config.yaml
d_model: 160
n_kv_head: 1
positions: "rope"
lr: 0.00204
lr_head: 0.00318
decay_fraction: 0.875
batch_tokens: 16384
train_tokens: 180000000
Each number is 500 + 50 x the weight over its row's rms, rounded and kept within 0 to 999. Layers, rows and columns count from 0. Numbers have three digits each. The size before them is the row's rms in percent of the matrix's.

# q: layer 2 attention query, 160x160, rms 0.139, rows 7-31,39-63,71-95,103-127,134-159, columns 128-159
# k: layer 2 attention key, 32x160, rms 0.143, rows 6-31, columns 128-159
# v: layer 2 attention value, 32x160, rms 0.141, rows 0-31, columns 128-159
# o: layer 2 attention output (transposed), 160x160, rms 0.156, rows 0-159, columns 128-159
# up: layer 2 MLP up, 640x160, rms 0.147, rows 0-7, columns 128-159
# down: layer 2 MLP down (transposed), 640x160, rms 0.137, rows 0-7, columns 128-159
q134 108:559501502533498434546456578585529422573434541449472499486475569540450482581433498503418462507663
k6 064:485468524443492489457537439467442489489427469441488553617419472533623405562524554470437510556477
q7 098:529441458490474450474487503532456415458488428475528456522495486472545529519626523610553557547470
q39 107:499487487385382521448486606461570518471420429578538466434474469522500525551504584565525577549486
q71 104:550409555541476480534427546558465541453502423473518504544465462584484507493497469541557545595443
q103 108:452456423390540560462521591510493506499531508519419448491485516475487434510408511523478611573446
q135 099:519487498528522512513473619509479444560506447459498414508539438480493501493535625499616537604509
k7 096:597564569529559463374466418487460343532459452402551546580448543576507558499499517388519447539511
q8 098:458546526489503533491526494517478504455629543536502534517480481525548556504591448530414479481529
q40 096:494522495469422414446567493419475482513566448413478596452530548462472540601562458481464489486522
q72 096:459559413391610483450581470509487518466591518487588479467470532530458570483464468485374446424479
q104 093:584466470513553475512521399499484525515547446455508530573578498501564535426492506532486440369454
q136 090:464537515452484543491509421483519566502546552583492572475475507404614497522516490497416490419572
k8 113:509503420518499607513495511471465574556507466543482496519469503438468507531540510559452561414534
q9 103:499519521571511629488505558501592548533520448512534613537521515472478564470532448537493478320535
q41 094:607520433562440452485430513500487552560521418500534513492580525547590495532548507481440405517540
q73 102:531535459499550492541514476454510466487491517572588468487513584407476522552512545525430447387478
q105 098:529475532558496529534497374527494538445507434522580547551563482494595478510530543484498408399491
q137 098:513482487534546544472464447499518555466472445479507565439547626530499486505532547486479479414539
k9 099:421439476472467516564446589497534467496481513584475515542563467456480514438462498551552565481469
q10 092:454498542555574358558501521462521504446560474485547593578560522543558517532530472420536436460458
q42 104:514565460390456446418504533438542497484547427540539511417462548475483654561490477531483486562435
q74 103:585398456524512494559464629517440471486476436483456508498445471579472491469490555473562518496436
q106 093:597497508534548463518541540486431485533485500498474559601486477516543430512448508542510456543495
q138 110:516533451462483541483466464376487542492534423518574505625453560419458560526548562576515453552461
k10 102:501552579516490452518548386535461470484442562505500479423501481473496597416505545517594381436499
q11 104:434528432466431528440483469355497486507548531462471507485524430560477489501491516499521619507450
q43 100:558518523516528521458565532469494464455472443449550540431521523499462481491470441478404543508448
q75 097:410488397428507594453515564498453462541548513430483494509532469562524528420527421609462463402511
q107 108:508444439414498580432525611414594451544553504470496566510554552511446526512478426445518519531477
q139 099:541386515480510467526424484490526479486469536489521594493545506508534484494507402439491558432468
k11 099:522503524500546569448520440476437515487491513433488416475441509421533494478593643510420551489452
q12 101:487543456381532494456521439498484541485513506619421493511477500440521545473416498454464504509482
q44 110:577524429421435531531564478506511542513478451486466492538519491521540510548490560544421516510503
q76 099:501513438494413481423488514450518503556553456457428565547563459539537448516434502506525516558555
q108 108:452531430448432492451551550454448444528505563508430429441486511467539451569404449557482532487523
q140 099:607484503502505536494509541511585600469526437431526551522526476467383447452509489521595543514443
k12 092:498478553498579429539529565481510464498432409510464510541543475526641474501513557414515470528574
q13 102:472473476441514556448504566444589502548532539442402513510512476528500472513490482539469577523520
q45 100:439429533471556455493450525502479465546521560415412560538467500505425537478531498477562459554517
q77 103:540483521471569510633457534522502466454427540517592450497438554462388586486584501529428416394482
q109 099:486499467478563500516553470516435543556563392435512545537516443520473527421477418571515474470415
q141 095:498522456542555484482481432383435556629559501476424597518520436538578571466525545367452441450508
k13 102:484457440516459596449441491502493446511481572495492470474441510413486430486451506596547651460469
q14 114:546523457451411512419564549514518581526522537428523546491515439609569489593495365466470608523522
q46 101:450553504512650466557454562514509484487504422500470509564432476499418538447530405486487388476475
q78 096:482485601476500490492411494552590493513508435424440436447533528496453514430443511369582417491509
q110 101:528546475510531570484523513409565579586456372453476529496521557517502514560410410451407498528438
q142 110:445565488520590538542497471426499513563543461439500476567543467509543480504431392472449400563469
k14 094:597449544497423594474486448476452454496551463375545480473432535577545501517562585529504597595617
q15 117:538476591531501435534478451520465511455443445493493465531469478408523419485531589464600501570458
q47 097:492506503458404514494502507522537578484481479532494407540509436437562505422489562478532498531483
q79 095:480429496545444510556483535528371507449462459524441476529472509476498386456532609433580520505517
q111 100:548570471523505485513468610477433421497466493557487508516542562508473425480487567465537495554585
q143 094:524507569571452472514507544560439456506442498497431489562495446497346540458513602497630546523514
k15 098:526420542552535493515481420479544510467500513575581543574594523451498519524499552440561421579460
q16 099:582430543548498444524448471534492526395482504534504472529485486433556481467607482463553520421457
q48 097:544446555564476524569420494506501564579471489456597572483511447491473489560485510456540507437437
q80 084:468566547478449474564567541584555535473505489556441591485543522432489401434467401494452500598457
q112 095:491590489514511487550546489464492475519488518528538443594518473517593512472528389402594386561421
q144 099:467518552616598508609520442500525546568499507540601395585497466542428493509549539431642506467528
k16 105:406454513403457484385518445516485530370487612492513497510547494518508498520542615543497517525439
q17 103:417575488481549555545556557460493575598511494468512522461540499590553492511522395482487476502565
q49 100:458498458592493477477574515478500479513550593516514469480515478498586515508500617501459483512581
q81 094:588614513568401469485594458428421472516523453489477578529519514561479499423451486551398553495462
q113 089:501518457472524488462498426569509540526556454455560505533444595502487493602441497534500546461512
q145 091:578515486510433420484401420443497455453482462487484566485393560497549494620470567563411479467453
k17 095:526587562565551521545509552504523500663507398533449548473413435530476470481439400525477543507570
q18 104:541508519406441511431533504536477454396508588517409496532456476417517457469451519424471584482499
q50 097:474493513500453606547507494412549548488521489449460512450550422494435507527486437392466544543476
q82 097:437447474445521505502605556444535550533568543527469470438539444485548482509479493502515522545488
q114 098:517518475554478465497488419532482470592482444444514466567468463516498538483462440517520507528511
q146 105:458522556558536489502535527477607541514534509483533539441606446528495518547456432440597486472534
k18 091:465551562551506393526516506537512604520578448599570461484496376622502528440559451514558517467458
q19 104:473519462448579587464555503482504433593513562489422513492535516545507575536558568487433518520576
q51 102:407558514515486505525578529537452463486492495461425493477446435426486490533464533589407496562546
q83 092:451449506489438591450633486472503492518529475451476561419469522508544479492485536562465624502515
q115 095:463440487451466488477436454504569494563483436433457466571502585597472475573445555589388524429500
q147 103:576537486537427442474392549461490473509464505463513539518492528530490543532466545461478536482587
k19 100:458531454554456617442521570538506521611495436492499599520456469437509470497457465482531563445533
q20 099:433539499504519432418489438414613578436492484440552581526525584505496385547457499483584546522407
q52 096:503471464534515474581383555529493528489487402564571534493517532572495482486531435581557483436500
q84 094:495466443541582461546423466506524481486413471500519543523413523399393456460535501456544492482365
q116 095:526532411540477509568537432440531484561509465564498535457504458579496466484529477478599455567484
q148 109:483527469455536513468502411460474543431519465536573428518463520522481537456559476524540437458416
k20 100:500416455418469440553425486575457411429478554394480490412513566555502527489539479556518546469490
q21 096:459477536443547483424512394459515561481456470438464480501443486542515398493524475518553575549484
q53 102:481538537519605596521455489564471501492483461480505580526529583483487505480571459492484390417462
q85 094:463463496508498520474486637568497429539460486434420447455415491439490373508456546490523550535504
q117 090:493479596496524443480510594428501475504449461553460530476488538570459555506522455469482484478602
q149 103:473533473470504562427555466459470491464555489591426446534483528460486571419560502447524485377466
k21 101:530481464462535406528530466536459505434478554575504534549567576446500505522585545507496496467487
q22 089:467525505514552451424592548437471552520518439430444614589537465362457536495493509535489519473466
q54 103:446432489430493552444553428428515583481518532541478522576462457450540471411510625508535568422458
q86 090:479513546468496531458505396455523597436549499523475566549411470375467615455566546440561462498413
q118 085:449550452443446534472631469444522526497515460520418505533503511487599444399551582494557509503478
q150 098:410473439508518606451572472512506542443527471424450587438550468537490428439546648493586617537464
k22 086:340516549487497492424550510486498494446558551506533537441629441531521515472604431489582514474444
q23 105:446532514556481482524546572490654493521527488483508538435553473649483503474532424462496547440528
q55 094:455449578499543446535443513529492495453421456428620582561472555538448504456506479494522414411500
q87 094:517506465435523562510513476458566517542426527493512497522442503493463535438513505492416489351442
q119 100:479447613477440547556513395569616481526502545466480498497508417514506546513563503519461509463505
q151 097:532494492414493448512455515523437477498424551528566534444414466515519613491606431571422399420493
k23 116:441522499497488527501533414496432466484510491384479447503460529524548383563459421605437497450463
q24 104:507488480515399462496501550451548524591495487458416483562585445535507519420400564501564518511458
q56 098:450422532509620607453476532475612438364471480428448532538507571558518495518441500472459554458532
q88 106:532535560506490483441420507518558400523439373529404500557461489412460550514565567396605562494517
q120 106:480492476486554520549607505511493454536404501483418455512483442536488548520582514367518477439542
q152 102:473458398434425581544480496483476440551498446456412519478563506559479419536469560591501564461480
k24 091:569539551530522513469575470506412430479532543492504461430493510464511497474428523493434443486566
q25 101:517537418524487562452480387509368474508501518473528541575493517464453490499469556445522550491483
q57 108:511459492498402492491546459547475431528477552420501540498544484440510470550517512479484538478522
q89 105:510557465486415552482546469519434450494545534537500573461419483395566494565550441642361557477502
q121 101:520536501573544550557468514606473452521422496525519524561433539474520524496572511480474437451503
q153 111:473538511481529527502559586577479454509445480453530542507468512450580515445520525491366561442544
k25 103:570495569501489606503490515481577598432499510704612538535566445474539472488609597463471544497498
q26 108:406487553519466533538549551505453566494482593419440493453501478521534492576515454473496546489492
q58 113:496490473407534408462486501534480507475419471444522436438456491516438594508496478507468462459447
q90 122:470542595397528485533460433444521504489472508491530384423522463528414608430550520521515531457449
q122 106:448421555494494508534570478528470548570488474418490580478543432445462512509379504522596570506404
q154 103:473525543397560579326544509528494477455439584539552521502372543487471517460508521471425488464442
k26 108:532430430565403461553501526580429607506521539410525513496499492466527546474477544504500547481480
q27 103:543484539481477402440452432489419446469425450452520431469431461377414511437538555491590456517403
q59 100:488514572456445461459495464424467496497490532561490495453437440415546525531464566520484487527510
q91 102:507407509543383466541444449440562537527478485443498569519518455476439430517518513514646519599483
q123 094:583454545602548495447413439535482486554461409559528543482489440509496485565542489481574536557509
q155 095:573462526551480449430481511546416455569433560502494487504460423397363576479478534490583490530437
k27 118:570583540490521445532460437508477550454472440533579550488536498595537475508508499500474394523430
q28 093:555457381405587560480490471434503471503576547556446488551512581473456534569442467439462552497506
q60 107:529552536517513520492423549507481378480515488564500443392516528572565546494442411486474534485507
q92 099:577463512532494596477434566476479410515454516499466494481470555510471449556471586527513589471470
q124 103:520483599618487614518442491493494506570433478460504567547465496489467537422502564441575558531519
q156 105:494529484527584625545488432482458522524559451548536484452477497576558587477533488475397491467513
k28 117:487458512496435417597433460522431524542447437443503554549530433559443446409543500563533531519421
q29 093:487384553542536515435483437472463449517509500414446518515405455369472479470569564626596473597504
q61 102:458433521517509466552508462493450521596517523494598532633548467543603504474490511502529464496466
q93 113:513366547532457496514447443507605508417531484465549527545492546521476455496563485507594465604418
q125 106:514443554580417458504478492475517562517442517410458521526516478509439522483480529558632542591461
q157 099:519433467530475459489537428509481469435474546548548482568440516505573461549537549465550519482438
k29 107:515561502551597495588494342538480512502475581551559548436491505433415533495512491568510427391509
q30 102:491505535395480532440486367425438518440479568535507521528430565417487452470456587461501464399388
q62 097:450540450457486501455497432456529592508554485510468451525565490476554469550530526510438471515481
q94 100:499498522520446475547478459505482445519537456471466400481546449570568448485431564465475520553519
q126 106:568511473505474464495472529471324432523448572545494425497509636499463448533404511499492505477506
q158 096:483499585498425404555517522460501509505455464414458500523533447451458392541512506486517570520465
k30 092:532469506501553503554532423475445473481499450557508556529599473515612505466546570469521471527460
q31 102:621442540548539479452432473520444467540439487514507491490443597497431482514549508426546431507509
q63 099:513517609624422443536475507504487533498495579507518477495455436478418485430563553551595490582472
q95 102:522509416483588532539476640484526452548474463481514546499572546561510456543500452510428459483575
q127 102:513428600589468436529360542537565529464456382515576544495538558523483514510533436459538479470449
q159 092:551442547559470481534382541566510519518465515450514532494501537474463470530429433499487498604525
k31 109:482448459462442513468530401466477671449577547506538521558486500489503470508458608499550509503394
v0 105:538395517461522629575488472496489491570473551502388499444403456548476522448541444454487555545507
o0 101:455479500558458523444464464595575459568501471558596523554466444446501455543564528482467488576504
o32 094:525504480561557407565449481486434480470510507549550437471454472444441459469542536490563502597533
o64 125:482510505449506518460536514516539532538338484566521385498484534475525525522541473532518520518522
o96 100:467513539447512406468522520601575549494394482544521362497528489471620534500552532494516544468415
o128 102:470476506513566389476441510552489470486503484485506472503499545356597477495504581523533559494430
v1 098:512483575565525512528432478446489506433445504531500441417533506494538509467534539501555381472478
o1 117:487541498529501514448568516487541484510358481492486542539501535536500525536510503457502488515532
o33 089:576481468541515525575580481480499545542440487493526569470511555548458459545490512478488470525519
o65 122:525510498488511538511463539490488518487366542439476575529499527481492495493500493487456443429507
o97 094:553505486566500442489497530517487542390367540389453490503550536513510486537475449483458459411496
o129 103:533486527529473546565515534525481491530337499496532546512514562480452483470476491481554474482443
v2 091:510504408450551588469505544494571511486455528397471431451487507531497506455456474459394539420487
o2 087:493501531567583500458553504567441503512451470495521420549442515509506521547521491525494562453532
o34 108:493492499517510505533504550477527565515269474510492345443520510478465562442527475514547515405468
o66 112:515519490482550495483576577494513560558285541447511288512530522449513548480543486496508509391465
o98 098:479490517494571466453581543467540514541313526464501310532524516484550546485495473530511547412406
o130 114:465476487511507437514536476469504501468272501503535358466533485471519552438546515487558537410446
v3 104:530515471413570424469465531471521486452488550426482453448459436524472594541468501441507559526436
o3 128:532519431520517540521510491437503527514324491517507614504506501479492509484531487539440522442470
o35 092:526502526531505525445493420412486546528307416528534552481471479515520455474530497431538505528471
o67 105:501551491447532485440557485492560456545370479552546450447412605475488531532549468512416513491559
o99 095:533480499521480521519451490457536480562264501529541539432523447439526483520456491609520591447465
o131 099:476499464497537487429506395413483501433347474500551575467504486403562500527543508517526549503502
v4 110:422412549503460478628554477542509509538512554448534544499462415545498475542506532535486527569454
o4 111:531510454510565424557399496550387501450587543468540383440523470442478501496474474421493443534490
o36 107:513514435512490491512450462470450502467710514467555447477454449460430512416461522518491521545499
o68 097:515477492537594408491526444457516431499505491569562524464470513478556476482446525483532514495482
o100 093:465443502486603403526580492537586421424627486604584477492435553468522486558574586499529597502562
o132 104:465501524471521452607425547448554478454680521496529513452525509440415511430466457609530552545507
v5 100:487568427471557464386549441487579549439504488518525548457508516456457563497540516373450488457502
o5 104:540554499473453518574442532518453527507499578501542466428491506468527577468460428497493538532444
o37 104:482558491484484484484437530475515473453551457494433438421565540459535559444530502496497491412467
o69 104:504510463541472518522462487573524449518597473450573413510559518458453514507515557466514512500535
o101 094:460479551487461611541487462465466423555614479473516503467520507481420464428446515439543483541526
o133 094:451457512562529471487500486503453464462448481463530524429556505546454534473476532429554448438548
v6 103:567479462536410448508460467432549475516496473482484520476462543448474594542468516491446446463521
o6 104:501434518431549520427559432477435410479524511424550624496449582427545469590520560496543545486482
o38 100:530438581464527530529484576445427510505444565493490579526539447487432500512542448502488499510481
o70 111:468501503525518505429560520489495483499390442450484375552490497539567537517568482502502562492500
o102 091:426416497489549475449511501496528472450366475484508504576547488504635459471544549510511560521513
o134 106:497480491502558432444468411453467482499451451548479459581503482494502526484528559496549512483468
v7 095:538586491437581431446450533534463441481502501475509511489514525483375604467476446586484527479528
o7 097:418526518538490539504476451482561472431513527515487456454481462552557481489476518572525467484559
o39 111:524556566549512465548503550440467533432265483492432426457564430453542515472553492525465501444467
o71 122:433511473537488475487557523439495541476306483461487477518515482533529489523545485532469547456502
o103 094:457456513561471471535549505424505559500298493469465499515513477580517421442536446496463470452489
o135 082:474456535546492426584519608488515565451411510484495469506495457453518494428544489421537505432442
v8 101:508535476432563457428528597551469499549602559495567458463478549600555522547576579553491545497573
o8 109:453543518522425461575451443512574461500576468539404450437532459591494492453480565573587494427471
o40 103:429560438468604529514488474545536469475544505439507524499509486509518557558463524532456547458523
o72 097:533542545459485520469481544558485549480577489463452735473547445524510467449375529539473603427509
o104 097:561566503512474519507556522521517553493632503529498599537463485518400503535446444476484483488605
o136 095:505588503588534482494500570538533520459510480472453589473530474543445547657466447490489530527542
v9 102:505471397507498502477556468573394528574474488553446515514401517537522499491473465503470511473459
o9 095:507471590439438553527580526528485442452619514591600487563539504453513466517491447468488547565498
o41 076:429489537466500425495481472533486413506679503506462476512483496516493468500463548569492482577499
o73 137:475488501512501507516510446526493449459694499531536459512515530544491484526507508488502493599520
o105 083:433508481468542568518496465490450427491587579552569491483545544509441505544433556418477487594561
o137 090:483455509502541486474520514498538508551706500524476525518485503502508496555434529541498437568527
v10 105:573469488580482566448480539412460485592475463496426432476468486516496479493479533546518559422557
o10 127:506434547480551490464541485524473506534646470481471420512513559474575563530562493515537538512544
o42 106:480455463460519512533499474538489514523725484476518470513498540510450546499520534511550532533598
o74 092:504531479346506555473469554585438586535563469542515401510536484504417604429575586540605497527504
o106 092:509604460371525449425497506539516555428579500517507316500631505439553605514525509487526560558592
o138 106:498499466457532496487492450527457548506570437511423370526544530503533538488511481560513580532548
v11 094:518448567516476473543452463492566586475488491507461505474564563577539535571522489455463584534500
o11 110:579504529469518496616462573527444498493465529460578581472481504417512490498491471472400520475410
o43 098:486519525492555502453428495498509469509577485510504511461503513563549559493441479510512426581508
o75 107:491534531500517501504536472534524391451655457487520435478449530458481531504479547485500490506546
o107 090:474488542471501591513482502600491431545624457514519569435525515431517472509487513508535544510570
o139 091:522532473557583515423492440519434414531470481522523533511565497525562529547486535530529417559567
v12 103:487535464544505573536571477590521535462500504576440490445452444583606425520530513438508527556544
o12 110:486511512465484459528468546564503520479460456460531567529474416459484540511547519601424517458403
o44 105:439505485461470531497494523543461498459686478497544605479476430552492514534506509508513585551585
o76 104:421538526472531484496514476516540461439652345518511629505428475537460538422484544506616534560472
o108 086:464565501450512468512482523526544468530574411525600605510523427516529559476534542481527561541498
o140 085:443545400529478443457539490597474471521556398521515566549489431551520540618462486521493545560501
v13 097:498472513473557579585522539527530543572483513503445472616489503537434441461521549543499406481526
o13 103:425452530508512512410526481519421458486599455378442542547451512518501472532412484526478583459528
o45 118:496485492545569461459441473579482483537273556478513480546535513497524461495499482462505482452366
o77 101:491521554515510456505521489500497523511383480468516320511552540505551493498557467444478488469489
o109 090:429486548485534537529493501477490470602432447477513449481533509582539480442581491542529499443385
o141 098:471382526512540533498488478515553454577365481483531425482530465509555495449509549442519510493459
v14 097:507432488471480425553523548529417499471514520459496484502433521401684461509514582540489519486517
o14 098:473421536552511557481532540501455478513477476549562470416619501564419478537545555455552467552520
o46 085:418535538543532458486469481574434492484549532525484578498485506485457430567498497555525520532524
o78 092:530484593535522456514570521533460539413445555461549697453464569422530467500497498467484489410493
o110 098:595480506555563491476555513506536467416431459523523545483466550429461598510513556458440437442536
o142 090:523544531553491514457555510467529520441557471484524551484467493499522464584508537503359458535495
v15 102:465415558415479472540506545439564535515499491451479491555508508475556451533528558522471461499489
o15 102:473505443505539512506601552441381556459447527446474581522553510457440585447561478434566510491480
o47 078:528516512556560466455491455526458522471527450519470646572522507538503409546497413473568528540503
o79 099:536582534545556481484533489499518508487579463523529789483449499498485526519462514482477471532551
o111 104:563533516554580563600514547513493471540546447492520638504515452478492569460501529537488479523598
o143 105:492500509564535543473540510455546587452553415479510675488514463505561470547497451470483480570585
v16 100:512495490541558374477478431506418516498546492553518575490515479532550498539555482454546450536432
o16 133:470518502479490537470504493481550513510353475497520574520477467490518497481538509546473472443436
o48 092:626489517471487528443467450426530531461442476575564584509461547531494409520480493511492463550441
o80 087:473540488475532562450428541481555479467468567479448437484479554553497487521523446537425458458498
o112 105:527443593541499529515421478510486522534342509465523580499490472497540440508418450546450472451283
o144 098:587500524502529528455434470490478435491422552523550597568479601396475468527518555512497444528346
v17 103:450545487498473578474549411468480477452458470505539423482510548629461491506476401579440515528506
o17 110:488527530536528459496513445522524482516630570509437438492502471452430534516514532522609485487482
o49 104:470482496554507510501547543524550558500500528446463460485567499488465493514456409446514518424460
o81 114:545459497556512442494537525453494534567428547461483686504414498490521442515451426495515436507352
o113 086:557466409605497360517557513471512504512467525493506578571406531510514452546518408497475388515510
o145 100:497485468570424467539561577508554603497530490449475549514490497472536474544448370412529489466506
v18 092:485466548516480397553520565522454461564447489404509520544592507473410455505503371468532424531456
o18 093:538526434464583430515518481429438565443439482507554512565458572453440425548580488371576464452478
o50 081:429428551535492511491491580523536460443561576603537593455405494543506464538527370495583478589503
o82 091:486524428560498455535509461464512491451615505577453601507416503583485548445485528526541521503499
o114 097:497533407462560494458479466440492487494575493523524605485448483549464501456478546502498502515516
o146 089:554498468425544520471526513502477405478560588624451588442504489553502508551562477510503427536576
v19 100:560477461555518438520488550542492521512520562540464357403512454476486545505502496568458513464500
o19 101:481498559448542539469526498468483447441638521458575519523459511482509505496532511477461529500507
o51 104:535525475522515454537494510520487491539693451515427455427574507572492452487513476488556520555552
o83 112:485565541496494510515501532508549490429688484522540492501449484557475484458598547484450494579583
o115 088:468519505505529498534510521488555438492536491490498473462592494530567458439621554471468468536614
o147 099:507439419531497553527540532545499539534701462531498524457532500532504476461462428471573514558528
v20 096:479446540494558436445577629494475504617521476466393565535552517514437439520505442494469544497523
o20 123:516485505512490499504449508517478521477655535498544426436545499507540506489494488447500490515528
o52 083:451541527551510455458426563513516448507618523500496364440508496537498565519479460502512533528551
o84 114:524496528495514527512475477536498478479657493536530407455475464558464486481555587505535531570525
o116 087:434550532499520556460496429525556487463634517547495421511524479541478529513516576553520550567635
o148 099:447517430512548512483496499554477465486723515521513412485505500490524549494473472519496557565588
v21 100:528504621523431512544477500480624515523450447501507600425600433537501557511498515517574464556504
o21 100:531489441465510508452506446410470461474539635488515533481484591495426504545487506463481485608509
o53 082:388466494581437462457582522499456415491550532445495565532529498448533553452472507404464439485468
o85 096:483473494552469442491442443433486443472599506545491680521387525460423479487401542526561479542505
o117 099:478491411550488484537468474476482443479626495540492601446407542535439437471488509504534481545573
o149 091:421523435506426530454501466529432546487621556514487574493452513589491457523537483446462478477654
v22 095:490523477470401530560514495448510524521502557358545436495438428501585498489464505485481533503444
o22 095:544466497429579540461559543494434500546408404539521509601492563488398528501524532461492573545533
o54 073:438454430467428496580591548475534464534504421525519452517383548484435459427442520582523519492515
o86 090:599451453505548488556520509524545491571505581550506407479496593399494552532411512486472488505544
o118 100:531535464452605506475509509531515479480598555529474355396483592409481592508467581472546550532509
o150 089:453533562413483505552568509434525482477469534523524430455455504528538557482519533572451489486603
v23 094:484553468587509556512575553481477522466483524441496572575489491534500515485477444379484551471475
o23 088:604532433535565398490484551458492523636441470488552392502454500480477589559495460543433549468450
o55 082:454440509480453582483492508536554496474567476497539472502416506468513493507472451430537560481540
o87 102:536485450480517438520533542533524550596363502474481320505450598426515599527461444484529500413431
o119 088:539521549422541475458473491458515510573456466473554340469492454430564584468440502530536517511344
o151 088:554464588518502475454495437505485380495377527508501420501455469506571554551526538519467476449538
v24 095:491467452397482523494502480465510463440467529512572527478447579438528544492507602580540428489524
o24 106:489530480540476512490518499529508478534393541513417489475497527496480500513474495481564472494480
o56 081:556510492553546484544479448559443486489361535453494491542508525448468416511480512461465487441406
o88 122:568471521523484500501495520518474527536337550486524607520512570419526447566455431455446467442441
o120 085:627460467564462448497522570524475556489392521429524512512482546408481506549452454428461465479457
o152 091:532481589552487494515440564511552526496385460437505550480486524437503439516465482426465472465423
v25 101:501532435505473540508543545509581476487489471456648484414518479466501532509499400495457487530509
o25 107:512484473542502478465476477507478393503597468478511429547427511610513428536475532515531482527482
o57 096:508546508555401474436484498519518497533423462477442408488606530447513528498543490483579464476553
o89 112:522457498469478483519482582511510586553315512484513317512544522439498525522469476536494483391482
o121 086:474428568458460478546506460482552510529437446474488360529482493485579430454469530522601443425400
o153 096:492567473487438470462488408449523515441449517465521430451465532546469417462567490451498535476536
v26 103:529559552529505479438435466502424455521553538510520463490440529469529501502519487450458504442487
o26 105:505487550552398554435487471530531539556430437492535477389572410513561559442516519530496520497543
o58 096:528516564428549474447472437431481536567324471554467539484502559430457526547501466572466485482492
o90 081:518492427477489517413463462513545575579446476541567448510577407529548537431617544547520537494570
o122 088:531478484513511530411525404466554485426364521541478509554471537487452500537454509494471452429544
o154 093:442534462438525484456535401407547571379420484531446486562544572507452518597502491528464512484442
v27 101:512499539467439591410424561495445543573485551412408467453428520509388491482493512499555519479468
o27 111:624532417563465465535432465465498542532533496560507453492539476480473481421481426532470493517556
o59 093:457502493483453585474579445467507541493578473520478524445396554483541503448458480450501490498625
o91 099:457518479434494465528538505506433534578556454600524521447479461482549537411420477558573577556521
o123 093:484545444453479516506554532480492525492493502639554508530455498483425518520459480548510573583570
o155 086:561473457461498514541493469503426451464494565594438525464479545495481550480458480615526539493592
v28 107:546522547483443507494460497531492465511416488477477458493480479483460543436499558572540431462453
o28 107:495407554482612539465652449455442458421538535526493579593522516515485494579547488518510530585526
o60 103:491470536554483533521491501508358533387382522507497606482543487450489435449515506457469460465498
o92 110:414538478504532476488587501460454536455495488429494515487527517554464542453512454523567500482489
o124 091:443415484554522526580553525417467491473387574545514526508573499592513473472443400553552515514437
o156 113:505467515538493487522531482443464551474452490569487521509543484494476471438550495456572465466525
v29 093:510529448508468504506637524530432521544589530454422492465512474462603451509451519442458509482562
o29 135:515505514489482449517453528517502524483640502509545432464513517506494504505500474477497474511530
o61 103:427522530461482494504490531522510514484738527502519457442459461488487561515512472516503494534584
o93 107:495465488494482488524501496522495522435658485551521587450441421574482472491508537500514545520531
o125 097:516552442448495480413526496509506507442668484510507493466441508509446520542558580450476499542677
o157 094:518571480501468505473501511551453508506695551471480464479472462537494534578491512517432472539569
v30 103:445535505451390475576501562592483569470458534497597503478463487585457473459525492523496534510530
o30 097:468481560487442483377564437477475480611642473595534382491471455501443573515536519494518540544535
o62 096:471389469511505541510496490566507442617575461491479486458541442450526489513476487519507535508463
o94 100:555483555534513440495452461459574543561545532527499614520479534388562462465412526469539538500482
o126 094:553544546480606489560465531458603462544674450548526458474475511499471491464525475479520471512484
o158 102:472429580454497534505470590503614551602619440526468570426512489533523485534496444473461459509524
v31 104:504490516595520463596552472508487583487451479528459456461486534561615452563448555494493480444516
o31 116:494465555504520525440559530469542470505593540501584445472597476495485499548541518478467499512455
o63 081:487535570505477538466490500467517515503665563480510529494482536583501480562494447465519465551556
o95 093:523475590456524467549514626573467511478593553392466456446426575425570447474466485436531468454460
o127 095:502501471540582455499536519598536425430437465512563455509515552426548484546521470452466467535530
o159 112:568545491556506540507512447530471454509580544527549476599476531496463513554501515532473444518494
up0 100:459542531494490523468478559601432420531490534527451551518520587552497430557443429520456455483570
down0 106:573379490435477506510482444493493508475477479476502516517538510497564283535377480586491437419492
up1 090:411566474440517527511593550549552449463514522569370470514464501469483533527510539511365455522549
down1 091:428485496504484518505441443482540533417448492426384515532519448409515298533473477493520419399435
up2 098:479495498566420523441400558549519363488483392474442454502454424456511423500511516535474500500622
down2 113:521632577449503451571418576489494597521565463506537460476604547455507492521539461423476540411476
up3 095:594571439462533516428601500585465533489525550497573447488519549437610472563523450473509499504529
down3 091:491484498529443492537510522471502405496406392436442509479487519570504301463466495440468500489461
up4 099:464488495490473483511456499516503600499541456437472542462464461557472449480502558460495565527639
down4 103:581516427537506400511506499533496473607547532563343496475457464536467726512501455533511432552544
up5 096:587463480439482548487404500455512604524485479477463519379551457556459423492529547460426505441552
down5 096:596475450540500444521509549447545492530455530550556494559466490599478474496530515501585433460454
up6 103:416477513507470427504475548509559376552566582513506520371517507534494515517441479503466516511669
down6 110:570470455442463487503491459511587557494508535392390518543489568465549712497519421520429479539531
up7 110:463581434459534488503511503547502505422529475538555511498443425501441443553423475524474503577456
down7 116:485392518549485493387513511503540550402494559470421495552434541579424564477549561514584491468473